Each number is 500 + 50 x the weight over the matrix's rms, rounded and kept within 0 to 999. Layers, rows and columns count from 0. Numbers have three digits each.

# layer 3 MLP down, 192x768, rms 0.097, rows 0-191, columns 0-47
515478505441545481557465497493496406498557391467504373490483450503504489487599393503567566485556468500478518535529395506541602474503572619485533
443600482468508574470479440565505509626528518488536619499500472484472436583494452452536423435430490512515561439400493536447454493500472471519530
550551489437514487448514461545480512556520551514504487557494415495533586461440492466480414462414498468460465444549476527481628536489444514490414
524566527489536481484411580490478556667456534548492469500436446525544534570489526449470502494492596460476582611525570430578446479476493671517439
466384468524475478382452447529479563517468387448544468406444541445598500522436534540479400510388460466488468404445482503459496543522579505531378
494540473559368525505427476571542476541438572641530521452475410467550483497574497517529650443385467518361453523559462433554470501547467514468463
510576505587661448460475540372428494619573448512456428634578431498395524450424514490428460478524437532501665567463555536548483530431499550492490
457519569587546500506556467527523529462473557523489453489458462438423491498648452415484465517545518472499483439544504490398545460414408482509501
516449592525599520438460511609572419449488396467538461566472588541563581458470556574443396501453499453523570545469509470558495517449522437561362
510372425450492503503526489525442529511597541523511448511552600399401491491562527511535505500510441508505596530491520531502473535560484518489523
392509592509614509533556497507533481466531483473556428498502554507555519433487525434493593464522463489477546483415464453479443575449526450481553
530480530465510437575576416398480447407463551683475502444457449489529410520510457493466519468481476459419523466506498550461521553528492563466546
471637573581535503502455458528499436568572455520466464567558507527413482357327405498523527406508514475473521477432575516510545509462405532486594
508504525564470536528506529546549545465512469566466472538501465483469526547421507508559447486565457464560420585523501588613490452507519571474582
474528543506472500504448453529409480495535427430467491579543478530581529456430488497466537499425464451473458459505469478438539484621529403519518
545526465495520434448505460275593514374508495564545510443465479470435527475594457461468517514460463508454468505441488498516465528496521413572471
528481478515449510513540509510586528462442494454491396477534424535546464519371452434464506468482489550434347474477428416514553481484516542458496
514445558478606436512432516419465484503486404461468469497496455456428445505438498500469361474506484518522450543513549468448490506550481555490466
485475426484598604531462495612432460484570455477443542427427514572341490450541442516462521434503488502487484519500482429458354569440507459461540
403562536540502496482440550565382523502457551438524539423494495516424447482465574641486498524533485545507604449626421510478552527529462469536525
425432424464415443478451485598497431402526538546451482561550421487463501469503516486520610496426468445496518489564546501474426516501347530520511
510456536481610527492504517465448560518492545373492410583480506519330553548472489438460553448515458476427502431445486454484499585514406463483521
570545573491450456409455495508527549543414508649560410513522481472562565509573536536480504548401515454509472527540509526579420528466413551484391
448510531448398565486428425513375511462460550476412496450514502501446540466523419477526509434446481574544664497514470490473454549568500446435556
490362478534437575498509499476353481478536523507447387463575405462546424497503549522545287470479469503356528466474545565563540485512502468430475
491457523459430433425459459537446453558428449496532408490559509559511518481449475424529471533538469535619478516551465469527470511552451535504459
514531457532547498544509497502496525533496497524443521536538666419543436484501511499494534493518472576449640466509668529485424483526494572413630
532490525508427484475463490474457342562556508606555516478492522550478435538498506433543517552518496511412507530533484456513525428557551522488562
489733513499548481514433491568513560540405512476525501530452457524555463513434444584519527541383447544568472601399571375445520453505539567508425
440428454530557449501516441488543389471536483405454493551479505408499461466443513539568504526490573478530379472473517468418546436479516469500452
476479547471498471473558520475525479538524443461518475450479433538474526520555434432478559464573531467475524474445561447545422457554564486528452
601497463518568662599570502569541490389371479499507580559448513488369492488669480481525483467523560485457582564437504575520549614481523512501479
494511495478471541490478577577498418516473444554480600508487509523499424476561489372510510507438540454530611541478512446492482472472527513507510
449400469509451413497499476481516475524540428463395459494426543461490522501497531491510472507509467553476463438514438493521415532497534431508487
456387457505515466502527534490445495422507404470456474441499529521447428491484523453455533547529448521423523455419583517510512518395419424512491
522555568431515505431575430487505450479395459522486478501466478547430438502541533405477540514505497535495511500516502531471467488437652447540442
575379506503497464454604562519564485445479458547466506468569493515528559499503518478457666461607441496529428424587492535421506510511508539475509
594466488539496583490479437555390479508506513352565517553538392501520537529526510494523556482483544523519515524557444510539527505488446475519543
626582530562610433430573440466455499525484549506525444485542465544540501483427516446445442452515565505526498516560461427461499440438506398507553
607494584515566483527446516516466493435555413466439514602505531458502435509499576585470551386559419536584431523538507466523564512508496542505553
473551488542515433465501535390531492526413549422622518452530565434436469488513537585491491453455448594492398479420456518481447499420618399482480
537579391537545502392473438482533548446458516474512495471544449562561452491505440490533450432475477469529450479540489492486458474446470488499374
519566556478548478497502505527464543513492424604477419545508501473406572517464444527494443553446527501570487574470576413583383413386591437534539
495522488410376458363452392563451516544456457440491370498458505504415484551512488431435404540556483539419495471482440465351469520545481489498435
456560532528500502516550473531544403528455566444509572526455545488474484483447459539493512439461585482526436450556569493425417488443520408558494
488488543515400529473472481527490480447593430545526501636499480545562544383432499429484505482500465482547427542524438458539566594471537466544628
497441561415423449533520526552525596480496471513495420476508492424465428531462461529497460493470569410529500479481474498478484450512522501488489
444564522479428455503558567308452419512468530582566518401422469530494475563516483409511522569523461446420486472509438511515526545473480481461520
543579559479433575545445455542436490484483491493532450455536397475470495519519495559526414501488541513499485507417518607458561476434423443489546
499338509480432457527414557453524547536508474445520558490525420494491559508486505501507510555537543461498501577411526447506566542396548449458431
569444457503509661522537533493583465638549521431480598504556570487510475487662540309478543448516543505337497544486504608540479490536512529583492
514462498489531395403520406507506401513498452481463545382572456464475400469439501539482402599550459502558425439524501472554458460526541427564497
508445584500506485450520500659464552454476491678495519483515500459484593512432541485511494519548537485502511496552446482464496514547413495512532
544539453581591545454463523459475535494530569525558551562517451522454498620552496459482569559447517479473440553461508471511674436469541499510487
495631453428504545499447481459487505448475430493473404518557581497560511451424545570447441585558423489455536481538550558503460514529552557539426
502455364469486465402551526428427551516481483622493545521452366489589572515546453532477544441539476497490501544469452498446660437418500503496473
547559431587409508431510510592548530524545415496486498453423476524516488500534532475500442554490439479540590464484506469533396521396520451492504
417463459528544495516529482408699486541447472454511478475449584517487537490609524432459456505532500475538634546458555482473488493531476550508449
522546505520414490625501533473384528604542622468506503501508436474524516461439429601447598451497562564466555447606600590499500488505412452504545
513579510478380520537515553575463507523479453505538500487525572495522495522571493426510457521557566502528391516415524433505421460504469413487583
517499461534542605554480518528386517417503512575457546448488431457548530461449458501501529472498463517479610521506483438567560497482523447502635
498541509442589484506462524459565566441502474484525497575483497444432478473500441519492461502487415528464472478387484602531483528587481492500491
574589508503668554452507529521450499560553541414489458484485589494465540549567546389505442520467495535544592517486419531498456484441620506489472
522541503409577515550434559391472513487541549401560496497507550544481531494417496513494473403424527534513451530545540505565466574409443469571499
493608456523508522482509480573451495356565430594436488471498470506401510490426480393445482420395471479515478460534543561474488494500432462500501
533493499474531529476541492599455479479472532557429502511471454553537509491541570542458450503476480513465528545482531495465514479444452485494540
446536496499438530485506464491493448566428507461506427504525456455444421489501403443413439494471504483482612548511466411395464473423480478521467
463469390607538479476524552478532531533543466496446647475539480481621524486525545560531486522575464581521532422454537517599446500503555468518478
576647493426502554528490472573466524531650535430499418536565449480447496482526541435492486370471514523562509541465565528504546497474452554487500
449473505486450530454496508482567522547521605537462512472449559510533466497510563451533454457560475507565570523446453537516514543436497551465541
483420547456457408499484528524401491547544477587462543562609541549550564570554548546476431466434561520601550581546459468552544495606475586523500
456511561568438560647523502417501484487540521504479502439502424544553473482490428535537527421537477508541613467490549479474537439452422603456508
520479534511444528473637518435490459450528506484497531489532431486517463497498516441486529513505571448546413494511473494433587403443433474441489
469495420499497555603529496446421394550531524413527403480544443530503524497556498564499602490452452462454525480545450532460550601487445445461550
515546461485568593487513450494425488540501464429594662522488489499542574494557519435442574522461486478455466533526432524511619453538498479584505
447514532439410486491550482570479470450390483517541505474485489554484514493477512518482427493523551466402532498487502453553478430634575446538399
570553537497403439483420499479693520530506514455444534555487509545465508511513471481458404435451437487531496656492592483542526507505538575472515
582418531527635551548552519493528504550464466490522544504496501513548435469412480447516565483486483515476422520549558495494467454537524439486483
495507502483436627502564594569473487491539450443419533559456513536544606449426461489512416495446457498453367444477442524579451488545480430535512
518479461438489597544495563471494480447512478544501524481488566552480458426482570398455579492522487580442443464412574585454372594541489524517507
455524512471553542516503530568432456479449504467440533558514538582477518505494522483501503491578474564452549438447489533458516557386534503425507
521401463498567516401412485544592512531498502487501493513594512515452437541476527531433601500487539512449471476459539570560420528436593515544511
465517513492486448486479475487465466529481413329544529529452490456412603486498513552430477470556530465561482516413419443447550502457439455470423
558618458634584478486479563487403527508595542504454444496451440443508491560481538567454468552455503535608497517494467424520599393537511468484517
494474459446457406540557429503529511498552437506501459560524545480513510445463578476533551532569476495512518477541459542523696452556482476480528
497511456508427486473506475505449452436534514451520476457526445530492475540512515501483483459453450527533461489504518596522532409527587458428587
537507452502614531562446485507579510459625488578491490551505564466471513454529368460489493532501543457514439532581544600494643565431459476506533
519476454539620472537534517443587629410535544526525476567529419501635517512491516510512543434490571499504521540462511510501447517501416375492418
461593473508406540516447494439515548552566533432493482557597465573467476531542483592505546522487520488573392588513489451478495543489557470438538
473601506558585444522478512551508526507538455502541429416529570509501548538520480491529492559482468410502472482529453485478451532501446499528503
435532472536535383467517488525569552409549394477473465537523466466499548488513478552513416555419526511533406457505481445469497522426550508546479
522515545507401460471487426470398400499366523441497463497445451440565545540440460562485479587519458504456571489531516440479438595528546469475348
455517440527519418513462480544455446514514400447499530471537479497506557493524419471480557450494430420425532527483480483584592538509417543500527
501536563569489505476565512507521555553470487419514383487490430520543571512539488493495414572486558477567410517536471499481523472580559525555477
541488457470476478509591451451474398456491576507496439460526546495541475468604491397485538467553499518566545457512480577414548442399454474521490
547513496510535492541537519540557473546582503568458477526405507531495472484562535405511516529461591448506462459447526511425424539453459475522523
564527548451458563528536449486477560490470444490532472517465481511567473480563510497486479482467488500534533565482496483552514408470494480510489
508577504481623561441625535469488520531504509497474473432442479462518497509453460488574561553490519484514427516513527449527556465444537563508500
542512489478559443496488458516515465571396412502527464506492492522560436493448463513506465504527462441578616562430493485635487481510558514509464
496414624488541428492493468525641436522467537523476475491481476487492384495508604398498534493507473480538606607482570456483441549446547692459399
491617453516522524427478437573559451526546506478442560488456526470583533440446470517480513510502477452512610496520541510553560528416488553456533
549503629500454458478471496459464530656478481456518408588534423512463512504459513500482464455456468608475560503480539507534611469462551503484481
499469454456535516487357551635364506564452502472514398518423459532537463516483498477458530472496533482504622436436472469518458540626521458516506
449550388501509482521522447483482538474495482530471363514492513528457528516505423459515589464492439499461444483467527530485522508485455485475609
590517493435579435431430516505478481356496501533496398482487468507531530509511539634502515579561471556553566515435595461499640501439472546542457
494500515455529570492445486632419480521388553483571539532498502530516527501494447438469574462447505546506592558450544477528455496598492445527488
475569484502561459530543440533498515510546460514468515462526512478407402459514492510465558492487571438491525563524483529446569588519424507525548
469475514540503463465514481458543572551477493654509475527535486523595488457488518544479473518527603452549487545544617535548505542504505551591482
570360472578416539466538421536488428453513498540426379567478451469380503370503420502532588504503435469520542549495454537398543496394375526470527
591595514490571503506602446433544480539425523530564562455452560502548584539678551443466517525590573514397669554391524498503513571490563505568465
496518562523502532470459502548414495449339403533510493476507583495555489525441506480516479504454489486549371499511527519468440515524457581489402
501468496510508445483477475513526448537504489428493495465521489494507494548598466523490466519504425479470505425448422502433575462444464430513503
546455493526609543622502460459555551422469508523541465379540598523542591468534457470474538459579550446523491586477414549572568538437486573480552
485648432437535477469504518472435495509493633526488506461516563433421549535453531571532588529529467494500522383515485604565481493516400498493546
507542513454507450498478496571444467609501459514576472503536585492502479502486512587490387550538569484496535491500502435563451584555494489418483
533540501475538621507555506479525569518516519457530508479520479562392536479554495476484532464562565518487410501479530539467466487452588546561526
476465478426462545561486478501529375475450458479531630446552502460572525441591467442467449417468542504491466486555576483492651487510539470523407
535504443465500553539437516492415453567471513484462461461481500505595496522450524467510519442474503572483556540480579467572438395501525549510531
571415465485441436442467539518506496445452488406526421566500651461554500514571467650525475535412542499536483542428498490516483510542570495570523
509540494590498474367496474543500498392491394475453467496570556514438540465376472465495476506475513475515478592560528499530458431450458580511507
474468456485535479462496486514500516459394576483531532513492440474511549534574420485423432446504540384465427544522473452459466422513536556511466
474436613434482448557401504428472541533479549490475447502504481570474524503542556454465521577553517422478393564497472519512512472470577542469533
543563522504463464512550498404557449419486494515459575480500518586532538531527600506489465448423477493516471476460500458520550532369513529442526
515478483464595481490466517397599451497486511473493451504574528503635413483489560490467508517444531518492498575438563501462642474388542519412456
550357446398492594492457484407568586494495512401538522536438490561454452505489482428517513499474538545472632542531506553524494448451497566525473
424486564561381497498513542511487600474472505521518590559529560534547597540505458471500476391585523489527533504469463491599537446441516526497467
462561520515510417483461432504611444421507511516450504547495503541491531438457482433481476529469531451459400552527510530419391549557475481565517
439470546490428413498479534502464468474505423507441535525500571479620499559595612517521469567404497503550530458625496531456485489455525493462480
483464472506486445505507446432395485497514502582528518475535507497538576422514509558399447547481593507469411473521520451566578519528491534493497
443519523443448456549554481439492448466465490512426525413509506563561541478468540437495552440425508512525426530480510540515410497497565522475524
533549532492457465457456532475402425493504460461466530471499508540514465545525548515487420490503498484592503482514495461538478586500553465482522
489486451528365525487435503582450443382553533479445472499498478549575524484399457412514556477512419553569491425527429509419550415492429473495476
448487542480502533456513591510462482520423428533642509448484620504461547480528577505555552563561393551461536410414508537541535551564519503513551
542492553505511434485405554516407501573473444492420340429528511509540564462476486404459455448533479503515468484534579426542437549505446493548498
496582527524417497539528483467502506467531497591537452530544438485459413491384525540521400504458530516505429596556493518461387505520497438469558
481489585481551482441543508497552486440476429509542656438463598553536547475512487464441545526551543528429550597595478519497565503549519561474586
452473555538611544454567468446433484423520523464507722484475558457462522571529594502548436485511482505499479432558461442396412460447521508464491
527474461546531467537492483554548476540536505589539561601513447537510546482419450456509496496468445493502476555524518540504603394540413558458599
487432429470585549562514428609542504433507571515486405519519506532530517471401526519473492577538647498453520543464527536429567456452515536474539
466439513429361523501465513547520435531496514340545415536438573533468569524586583490488479486520444450439535453483463559419461451516475528474404
400484476437495462517513548452538491597448579436551569501485513456403466492602458407488489499515454436448487514510559620473394650470485464559482
450462435380475546520514597480495519423454492418500527519396543497493560426433507510499588495447460490379322564460468495485594440471468471478533
475451505512439486587541491437523459528513472415549503498502504495511572469572492439461537447392498467476534495552598590561506620514507547471442
580289507520492594516497499562547477448454525515511562525504465554477441463467482563549503540528492495417514634521536457635608589602553524391402
445592479553467534499568477363477492528475469502471520573502470510500462482548457582538488486433483507466577555547453453470500437459510506503540
483518524464627500483528467501423499509488502508553359417499540483497527461372479583541532524552464484526332532525500384424549501537437417494556
480428514519285460551488484501500477491454420422520463591487408499506491475533606418563551514496433512505590508496485579492452374417536578481477
520494508513495420473494462513474505500545540511477454488505466531372407437447525536487428512446467547579537459589490481510530533485479483503598
510478379452394497485481519477478482445613512503473485497479448457459480528537470484463518531387535482551488569510477498552416479465500481498580
534384535449484515403421434466394467530494528489506404472449414522502537519381530505444539538529452418491475465471575557584503496485531354481483
478554505557536506514529505552426469546491554539449449498455501475560482472537467565495492505413481428451551461439573504548430505536533538511538
522509421471530418509479448482413488521401458535463464424469463488458493470477569436530463526521514492544492496569451496410501470585493508524501
544411484446535569570573610447522575463477499513487638503520447477461571533523555469452482594563561535425503548519549538525484510542498496574512
496496489432492481545464450517575371436506477546458482520406563519440531490553462477445470482473495486584594571474498532519442500487483508477497
505522421500453420514483458543506488455528458498469422577472513490391467504408546495537485529454485447485502497460449496467436458494426476496513
515535461579482474578523475378493537476513428522463522509436586461456499498566462448538450468550517460474532554453396528475541632559492577454533
476520465548601483501484441530455468492486492417446516468441524437592477506472531472483436435440549532504648518505509449404496443470462460565464
550456472568567512432486528548417508459491487573442439492489476520420494457475484565493452513415459482427493502498526461418532518549504404512511
477460377443510443469539432521488523501527518488532483480494433524484458472578454482440438557471453470521487547498553489487516580462511539527511
470526509470522432433495523489422474444552475512504422533443532509389506516530418468475526493471407478439513543492539550485494586483509508540544
502429499499431548540485512553495464523480549533508384513507560503508506455435488530528486566502455505473512493481503441474527466598467417510560
641446397508425450451577473525412612479455528536495434465617521556525474468461447498598457593415632513582582499645500427501524513472397441457465
527557496508431427556524513583435495507540448589496586436515480571559527425654508541483527564586414489514556611497554535553506501550451535498433
475473474518559443488490442498469513560493464450489488501527378539530586497453517447502471551515490445417431539555552346449490538541422495523491
489514574531538549483450487475420506552575480568503405487523458550527535475464476393517568496489453413512492514475498524429564539468354530543560
511427526520497484565550556454492497482493510594489446495585540472469481509493568484521589528582521485640491533494506542526549543550543522515489
496359465461362469507427502430459584525434520445518444521576483455519491499425518547496479487503520497536473470481497514416524442481452470525397
606504377522628508513479487610581557485565410555421463527521530483523455492459431465496423420559553520626517423573525550392459508573396560472551
533509555520492503536511566479460493493575549443525522573539540462519470482456483533494559446509547499589476477514486589533597574509480579494504
549457566567520489430500467488519475467494580607543505563550530546575493505443605510554466500572511532559351509501626572502537468494448499477578
512430471523501386474509441466435486496478558568458488504477384486590415542539523404470518517506518457521535638542481416553420385532487514497451
493553518450504448511466512573513435432499518538500428555509504507502420520363516473570434474480531534545549459516441450527473580512511510446487
442554487524565599510540543409435496484529471591466552477496466475487429416418446453503530517499530513483536437570473513472541592547402436501576
468503579520382479485510471502534488452492468471536574448534594505471525421557494454519452542476452429528375482436458465515391592466437395595513
482522500471554505449417501466485506463516461475479453490526480445429445524466517542526428502529456465532488522501502551434517550509517525531520
462400469450555565470467538529497506509457544528490553491502471560458584479458460420452393407504540483479563553491487506437394534484442554536452
473581541472503524391465462499592508517505495564493493470478502478483411469490505529506411592488462537456396416518518557463497544436503499436483
478579441522564569547525503574618525527538458563479561562452495483510612499473557469562502495546541525468440486473545530468497507536492457449587
502492503463522429381440491449508452536530539447475425515576585435597573490496497566488456510534441506552589439589466608547526575466551550511450
561445579403577611475481533580568422532537623472480520447530413508519427552514525415450461493560507528460535489618553541552517495565598488562439
495489535460506579512510482475499469401502525458491436491571595536454546494534479551476505549546503445566509521476424469462479467509429434542572
565537564493444583449489492464494448474574530487487547551465489487609647535411483588450492598514502473564610404530560579512567599535501557428565
505397523506464510569440533496422583470460471476489448552462464491525433567472509444544563511484518453586496557484536440433485488542474472570444
539488461440516519540443440444587479524536549458513510494497472548628504520497603652474447558506539520522409527487534500563540580592516462484428
493415495480290433482523538502497486522444472546510482613471498553484498547525486525444475616494529528502447514506538493492565534478542452488366
438540541588434511559498502541542544489461472605525477583504506432427459462584468449505608435528494426476610504552558508511518518467520497472606
488499475457471466472496467482545495518425454475640544480560487563535518520554488514489428497519446510500363546487529428450543545523500457540487
485465539489633555511498517462522427466453494499459470531553538514493362546424420507487448530482491464628398553512491509495460436490447390484486
480485452478434542526491576492379596438504507612454632572532467475534514523484488543515522578469628496379596542553512400530508455531429490463579
479488509559441546574532391434484481489493418473486497556478488517516512510547477474422483483463520516480521527498525475492534632386570419519491
471497558515571502494541454369572548492472573497464495411549629573522524526600518537494502477446545446454615470535518465534515546467473453487536
403607493497399461483501466432531499500539546522529530496443463484463444531386500432508492381514416483542468517510500455519488609570539432475512